{
  "n_layer": 8,
  "d_model": 160,
  "n_head": 5,
  "n_kv_head": 5,
  "head_dim": 32,
  "d_mlp": 640,
  "vocab_size": 2048,
  "activation": "gelu",
  "norm": "layernorm",
  "norm_place": "pre",
  "norm_eps": 1e-05,
  "positions": "learned",
  "qk_norm": false,
  "attn_scale": 0.177,
  "bias": "all",
  "tie_embeddings": true,
  "parallel_block": false,
  "init": "normal",
  "init_std_qkv": 0.0218,
  "init_std_o": 0.00544,
  "init_std_up": 0.0218,
  "init_std_down": 0.00544,
  "init_out_by_depth": true,
  "optimizer": "soap_variant",
  "lr": 0.00324,
  "beta1": 0.95,
  "beta2": 0.99,
  "weight_decay": 0.033,
  "lr_head": 0.00553,
  "grad_clip": 0.5,
  "warmup_steps": 200,
  "schedule": "wsd",
  "decay_fraction": 1.0,
  "decay_shape": "linear",
  "final_lr_fraction": 0.0,
  "batch_tokens": 16384,
  "seq_len": 256,
  "doc_mask": true,
  "z_loss": 0.0001,
  "train_tokens": 119600000,
  "steps": 7300,
  "dataset": "wikipedia_en"
}
Each number is 500 + 50 x the weight over its row's rms, rounded and kept within 0 to 999. Layers, rows and columns count from 0. Numbers have three digits each. The size before them is the row's rms in percent of the matrix's.

# k: layer 2 attention key, 160x160, rms 0.133, rows 106-125, columns 0-159
# q: layer 2 attention query, 160x160, rms 0.138, rows 107-126, columns 0-159
k106 093:436516521481412592599442517502539485511492441429535536463540477499489515405453577548497542528519429577525535463455524615498529467548503295538501526645461367609459495437526472579450456472461449495494510402503469495434471501525509459498505478503450589510538514476528557483491512533534481502497443476438472417499578458534450493503543574446546537524544494570530505574472492527459509529529509628543533472494470440509452513511430506437492476475423548501405502420504554527539428490489555
q107 116:575382539539585448500549496495528467487545480478516486470583468415475453543510494585436488523563546563512559518504540546481521516522473513442491502512472545525441494478547542387518500433440503452553531522509433525464582569382545521434525408453558441475471629399434468499525503489469472539423468487449494459491538492534458507496519530593468478559488516545443561505539481443540576439535456562389542420446477429508632537500415536506499545592586462449486500432399473416530526550471491
k107 112:536588576512441460486517474506538460517543506535380447361555563560593564473395484515435483505530535507466468506518494518436556510489508506568681460551562469539496552421534435517499456464462555469460550409471454467448496456542553477413456499574465502593455497496458549428464495416487557444524538453464489560564464469616515464531551507491552484588413589532510450511464571490550443487503519532499512504435442447506574484486508466454523513507599511450429467502523499589536487490496412
q108 090:515480522475530544491508562505461520571511633523563485531546519557456501425466419525526409385502480493537485512506469508523402555471455549387576418461549431477557529517462536458507491460568494485514496393548494581590520502584488516540468492501416497570537484393484493517478443569591520507512474558617611418485484348443446470484445456568481434452529489507585463494587462551519490494538511436594531485492598483484465545473496520470488484481556537597546557546512501513522447519508507
k108 084:532518400472565488409513407536519580515417497580503479528483498494543460540554394497543519500492467485478430570502490399540485487412532629477494500447529568481485469555448432509484543516527566449483468598537548538584513510436475492504425545439552437489446475470469427541504476549439560500495543551552523486520477602486550512467443395548523437400489481457438438466448545477494541530499565401456442499539532615445569500531599466544515514496575423565542545568532469432547498490556424
q109 110:534503547579543558488465559444448533507446432451442563431491472514558500595452504542403538550461511479567518535503491499487589491500439488432461518499422579522487465458492494466480445506489462517474677541479525566450448469471575499525473556549487445516420570452624575479388519558512443482498466489464420588500538529469448393566525486472504545543472469577572532509463479469592446473505405482520582555516404473557517414567521554513468475552508490440509563463402498459450508492491573
k109 119:517524556496412407530488421530531531457313567535627592482527516436493540476545515483477440552478535561501455542619464463474494437513506452469485518418543455479460414557456454468527629520477513509544439548485445523460534527427571525413504560520592487485447532509394489525617511458444490467547497428530482452563516535368532530486464510534487517469552626542489484516453496520450486526415517467523490525465422510456481583494523515498538521429516528552471478475488520417518450561533500
q110 087:527590506515534519494522508535587527509582606602477490440469555445464551525435524578454497498571538489589515440578540488480468568480497476417537453474547577526570438409391391472468564534503452502453486506568449442461456452436587500402423438538472448582482524467510499426454450445489438487472413447523490499522527485434471410456496468548545547517550522545483514547534475485517516561567459440461537456502441390508588494393535530453530456475555452507510590579516566484506492532517436
k110 084:585438499474448398452594454500512517484403569486531463463510515423420540533547394449560410444542467477559514554492535439490526471475497534462466439473515569458512499585494503411518601554501563445468490620555485521549578525521462491456445516546500464541490471443447462519596465496457471501516581483498493548501442529449467534415410423548481470451546520394420525505538593493470599495435538439429474580494530536428490526615555549525524534488577501533567468573477477496535516519492415
q111 102:576494496532480415473563451541503506520444612488464581470477507503536522576524485436578434431554543557541574519457534496525505464490559518458563351502535534510491567446518501461561449458531487475562368493490594550564510573579430560475518410496506525431529541511382578494607474463569474525429529478465480502534408431419476599422492571488509535495441532457490544517533465488480476441554564535440470438430454530503542576445465525537440514493497546428525415465481484501492460557480439
k111 115:536429579534485517410488576430568442473541453483450436547480552534479516566429408409467437511528614436424385551409548502492551520380452580566489407491528440516540524518513477559493498541509462509481539502503453503503483491460363443550425492523573515480500450572555495573487518555523504562538553486490451576502516574563569447514469493527385549539422497464541579465533579451496561492404487508527522550508443489497495488421485516458533486519500563492483403548454442491503580440475491
q112 120:536566498477514510472512350470445576561465487470484499556450488452535455608488539438456533507512514480501459515508591508455515519578492472537496473514595510498569534517476477591556527514469513534472531473534523432486481433526591521452470523481523417533491492437550528504507558453515514407545446453506440543530566535537499401428543532516527488495481509528517425380456452578558475405594499464583516510588405559513494502514559502569474465425479415532476637486575549650461440445579502
k112 117:500456462522513507516455519600590447524513509450502513468366500455453497420497515576467539513452530415600541601606548490477499462558553528490439499446525488466578373582450480464533568506480449540444461525466533571528438542463548506499502509439462522445414526542401474477543551478473417502446570504476498442572523483512529507542433418554464492503538398501463496567526460552517547483411486411454532615393531492492520477543487529456524590505527565510474467548408440420567507470551451
q113 113:446468498555489536556456500509530430478363432402458580471491507505588486572489488521445524520486517533444523521568487513501525476544484502528363562503480557516451407519525533526465453463493523485488466646395432493499506548468484464464528483548549567420370590506504509511483646464513431511426471461444440549529496565576599516549556524473479506591412445524490461487436472489518581532417516527475509540533487531541549488548444525534440557515472521431505467438424529397455539488504552
k113 108:407538547572514513428511551528416536459535499484476527463493499536562429451493486480479505560446547572562532477488489567484403488666475528547562565517456535532499500466548512499551468458449477530563463411408487501444419457519541509506528439578491596533445517597535530465452488442511490472502396456492443557520549414492504498558583579494480515602472472595547481446450428461530410497543465580579602473564512435576549433442488530513536528492483569480517494492562545591436527441470491
q114 103:555462512465526631494575461507509549508504558436512548461496488451530534477483559511534466493542564574546455496474481465428384473573440542443602560522572573517555536552503432533507520595448505559478399511570525463521549400500592503372467428490484508524548512410506525482547475443530403508518461462534559395489456555489464495500441525558541505471494430548585455456559483487516489512567573524471422520549463426512513465491583463469480380469583429537514594491520523483407490513535448
k114 098:570415509511497497443539543489580509533528549479453460396532462497405463485426341545542541401496508469578519520415616534580528543446479511520473452482493484533577441570436496465409496525599431469435544457570486545517441532548436518558522473547499480505407439458477458501489436553457525540495475513405527570511511452589469556423461458469458522519469465447446600450564577462481519457449484508546498519495587527472445516492517510508573531514574499548554478619503442517549564467482437
q115 105:541414505515519469514472568525519499419492526458563544445518532392425555461557433455542508434491501474543453544473459478496462408484450471415468543469413468499480510576496566397480535469571588412421420527555515526540549525460424475523497502420474523532485567487451518498635527510455547612520477505517454417584472421427445519525548473616474431517595438390494471560576520449509588466505529541510570543446538510443521550488465571543503580495539518515531511466453503454558538543533469
k115 098:583507443501526441412507441553497547529521530611497473550501478505519548553553394453479479481494505459460471518502517374558490581433531618400493462446553573432533487476465504462561521556548544447554516604562474501561460474452473475537480516470581426556485452458392458484526436507435521405535596489533538602512356552430520495460458441477528510455520549532494512433508553513509455559510535449453492551485539518464546485480528510483526487488561402533592406584550462452508544521512428
q116 116:500496452474491523531539436472563633440465403419438488455385513452510530522527615505544594510431481455510516570508604465480502449617475539474553581486600460486478476564393453477551498464529594473565451593524522531548456440461567524509566582495479398551513541492546505443552529504554445465569477439481450474512529541464542543473453441611462465521551534551493527493506541591494442388493470455483490521476523493428508554542447489534477403546513461466486575575507505511512461495540461
k116 109:548497525500459505493555551449514417522423589480539482499438468433491513558407417441456452527511541441485472498536511501455516508417479535435449483427511466412533472495462549448481540573519476500501468523619548554533562469428478465554492548420558444561489531476507459500532528519442454526561578499484456573556422514432469458496386497538458486463536532490480590479390502521542409511357450477420406499472518439417418471503497515540533503498611440487602430513491416467527541609471501
q117 124:552528457460475431511519509521553495538557638574527493544550541478479525404474439446558437492581528411493500485531549431447442488502541546435479400503566431482602555487499505404558524405531457480525433448545408523562497522563458541531472469489484559399510503528456501537624456520552610523436513500464498392532451388460531514423515484466463412439459496389473475522570520490448513543471516485516514440373504539514533581498460519498556534486463581527555515559507456499530529509504456
k117 116:575444492476529390420516528510511476430506528553501477578534526434525543636510541432465503471588584419465482547413552386549516503335498629456519447453551550470521526514477514526519506595545517529476556571486495511606498571466480434475491489467509453484511495515494478530546467526499479492511525542509500590421455594423517460463399500528515509406491518461441566470521544497484526507431476471395430526499492535499445480517539462486488447490486446475622432543456400451542538500480429
q118 110:529563582472542374443508443562444556480570554556468376471605540462443466476513578511495496493500487500475513435409531533527521621488472411475552469528562454530594491411453530521524448512448503525502514435565504444548470458494444390407440432444491461562555500479458577454513336547522530476445553563502602459534536453527458564499495463490484438532544512452436529493499574528497527434497449531448511550448507425447486528479443511458532512497589518543570529537573449548534527502523483
k118 121:505524493495436513474462402534518516499491524533519356498528579569463561516538540586574521497588444527409516476513540443456541455490597465515503497541488458478502538527523510538508452458506548451464514567490505423483576525527512396472470446474423434569595499431544466461499522425558518482478555476412526503483466446598520532504450489483526416501524497379421447577557498517574581499500566414357478552517494480471520533526495570508487502506502526499465409555500482469646428468551383
q119 103:594496535540507505510477419509471515523461538482576572547529547535506382474536408474494452486527468449484523610483463580509416471474488506520549552434527481483545558450576541493482482455586516493505488460503529533606599544577491596578449541479450531561422584453494504557543356580509543551437513520498565417511517401505506493505447536416459403476552402516569563451552466482544421463515553459585512528479464578574467551459513499513459458522580512592457484483518458465471504516540449
k119 093:540484508475562444463510476522489590562494565601511441537513506507561460516501438507504505509463520441461416515532403411494504449382600660538484484424562558463454463609465541516527544502563476456493516524471508538587487484454529515526450563520547403459451482546463468486537507555524539508517489499503489561565531594481621423519441386537489472445406527467453446481453484483487504442518471458420428467419525589505560458543570458576497490520471508478575563598462467430528555466525521
q120 103:503412462500486521478483588454528501497488458518536477529416416523465474454549500479561489422542444515453429542452464549547504399449561546482547476553418439452451676552503518517517497594540507472531461454556540507505508511491393553595508561428514427506593410511397451539476503499471499522551635559517495495440441496439410539435427536577521603445546532490457510521526502557480523494543542535559423448535615503507448487476508459466548512541510477503489479456529503536524460623447481
k120 098:509505440474510502611486540445551434542434422480543589584513442475536545466473524475498544455465459454464504481452457526531582593342462382504458483572508427548479465443483435588442547546510504470510537489568466496517492499481460511574499512481549507520522484505486589537551439603519549507550506551519566443502531630422488442476538469456552508416542589556550531521478547523400468528559538550567444481429472550501402495532492467462425500484444404519412485418464529468492496546482585
q121 081:530486474448500411489486531528485423590499527464471456525467460528552481517546450402585468472473520472540479572425461475507521524529562499498456387471470406406494588431514563473496490472553518563542397461482503548489472548583398513538543497459516519451527500572462469563588541536440570458471567525522483463528452468485456493481549540446513454475386587447504529561522533493450469440492525627607480519468540540419504496518483487502539582421410607505584356483490453551528469460475545
k121 079:484533464494475559522386511507519437480608449487440534543527550539542500485433627476424551506525563482401504491459549630515539544513413380482490531570521470557521504373517480512458390505468446548474538411484462457493463473449529461521601493449469552423552531539513576512451539535497555467452447475507470418448550439520486490551587579469523590527516482565543537532498488522480524523511437571612562524495472434536482513429435482406490501519479522456423490404466484538496462476524581
q122 097:536484616471507588537373492451521468444425502486499444454539530514459526427519587666473494551529478665559487491536437469452549455527529535424497526461515538507522474526517409540468465518433537453530514577563509539463432458480564419461438472468534426546479408451496530492480494432503463472429496557519568554491461579515541535614477517511504487491480424435508511517548587411489482521481558493448497526565491448464452509531435510504493430596487558433478421454453526433396467500490492
k122 098:462482588489406559565489543436553474463481523402559514464526464527398561428454576491564516517561481563516548425499536608442513559490523447482532487553494334514483427454524544573438463491496469520485552400452462478343487540557456467512487496509525511579505511468537502490433473514559493551528515480460536459435498534550448489449475566508502497472528504510570558553440557537538454509480468605575529472524511403489383524479458451410471481496483516523406501368489553519551463549503561
q123 109:449586491495537498563508485547455461466398482448400556411446483445621469602499519514490542475471601565543516492487470544447561459476530455501484574521419599530340436439451485520529486528475498515519521629416626465459538474453481470513482487529578449482457611506527534468508536500495429439571474472519441594527461544517491496550549509499572521506498567613493542464424508448527465446521484504468467479527460450525539448519499579527456463533438435433488442468445468470469432476516573
k123 106:465474522597548482492488566436476445532468496473560531508487465514521582508458455469397426578530556471556484545577552538420446529651447463530419446459581501473508541561479469484444575437385441476568484456455436513357590427469553482504504480525566500489476446509450493509445550482543465525526479381412428542571513538577592514509494515540429551553500461496526499492578454460511455456458442509536636525517483476471497515454446540491506538538479523506438490440487492393526448497475544
q124 103:549544536518536497535566562572507582468484475534509513438566581535520544580453550577480567515493525512562517542540511458465546488561491541413555497481573474485465442478405436478487493478477530509546511612488381509452445458478562381374485501574494537528416533494583626382512495485542441484500382460518531510567486476445565480588488443507474513533534522553492516539570535501477413512481474444464499475481393424502494507514498531538490437515381492444529440552422513401480477483554454
k124 105:481473554487383428502543510481507468478386590469573497456468445439429487550523392482474434499564523533533483491514550468468483506476537593484453523465571425490515511598511528514434564520433489512478510525546538544458622486491477475522396484465558475537517479425422409568527497515549460573518560502430442524469406584424457535445388558553425477466471574412460592499486570489468487507358459509484418476584520479429471477499505564515515458469562515489519454531500476487580445554501500
q125 116:463600534489555506450452466558545456499596581568413499395463589445522461467465528507523432558526580430503472541514509479473467613455529422477469488433528610546544374397505426501435538495460399483472452507534530569501485529469477526514472401474512495448515516476447556461487521504457451449489411446528390562550494500500514460547594464433485518539510467480520489526532477344506548526533569511479533529470458478500517494431588533516476636433562484507428453513491525524527503453485555
k125 115:608486499461496431427472511492445516514546531500465470487506573520430522631580419403524490407524554461568528420523559453475513473597514468505429389533515455440481537566476550443536561576477574497426482556444465445420508424545414516486442494528489487522470485592444448427509508503468569515516547432527510558534522502572516485488516491531468553433519417389500524498560560521540582446475483404541547589571526488484573539537512554467533512539491515535547515466516503533427442538516357
q126 114:467484447535500523585470467471480438506479396489483462477504432507551493522506633576495555491493438522449540453536508529457615407532472504604498531570485515520414471546554471515453513525491530460473572564450529501309428464423592500471509511504495413452498514494600488486408586496448402495554508543450496529466502562562549504534434482549595561573449514525507483505440539552524528489496546484406450494575522482573498394576516442505448470514541425452454496457454565520485530508482564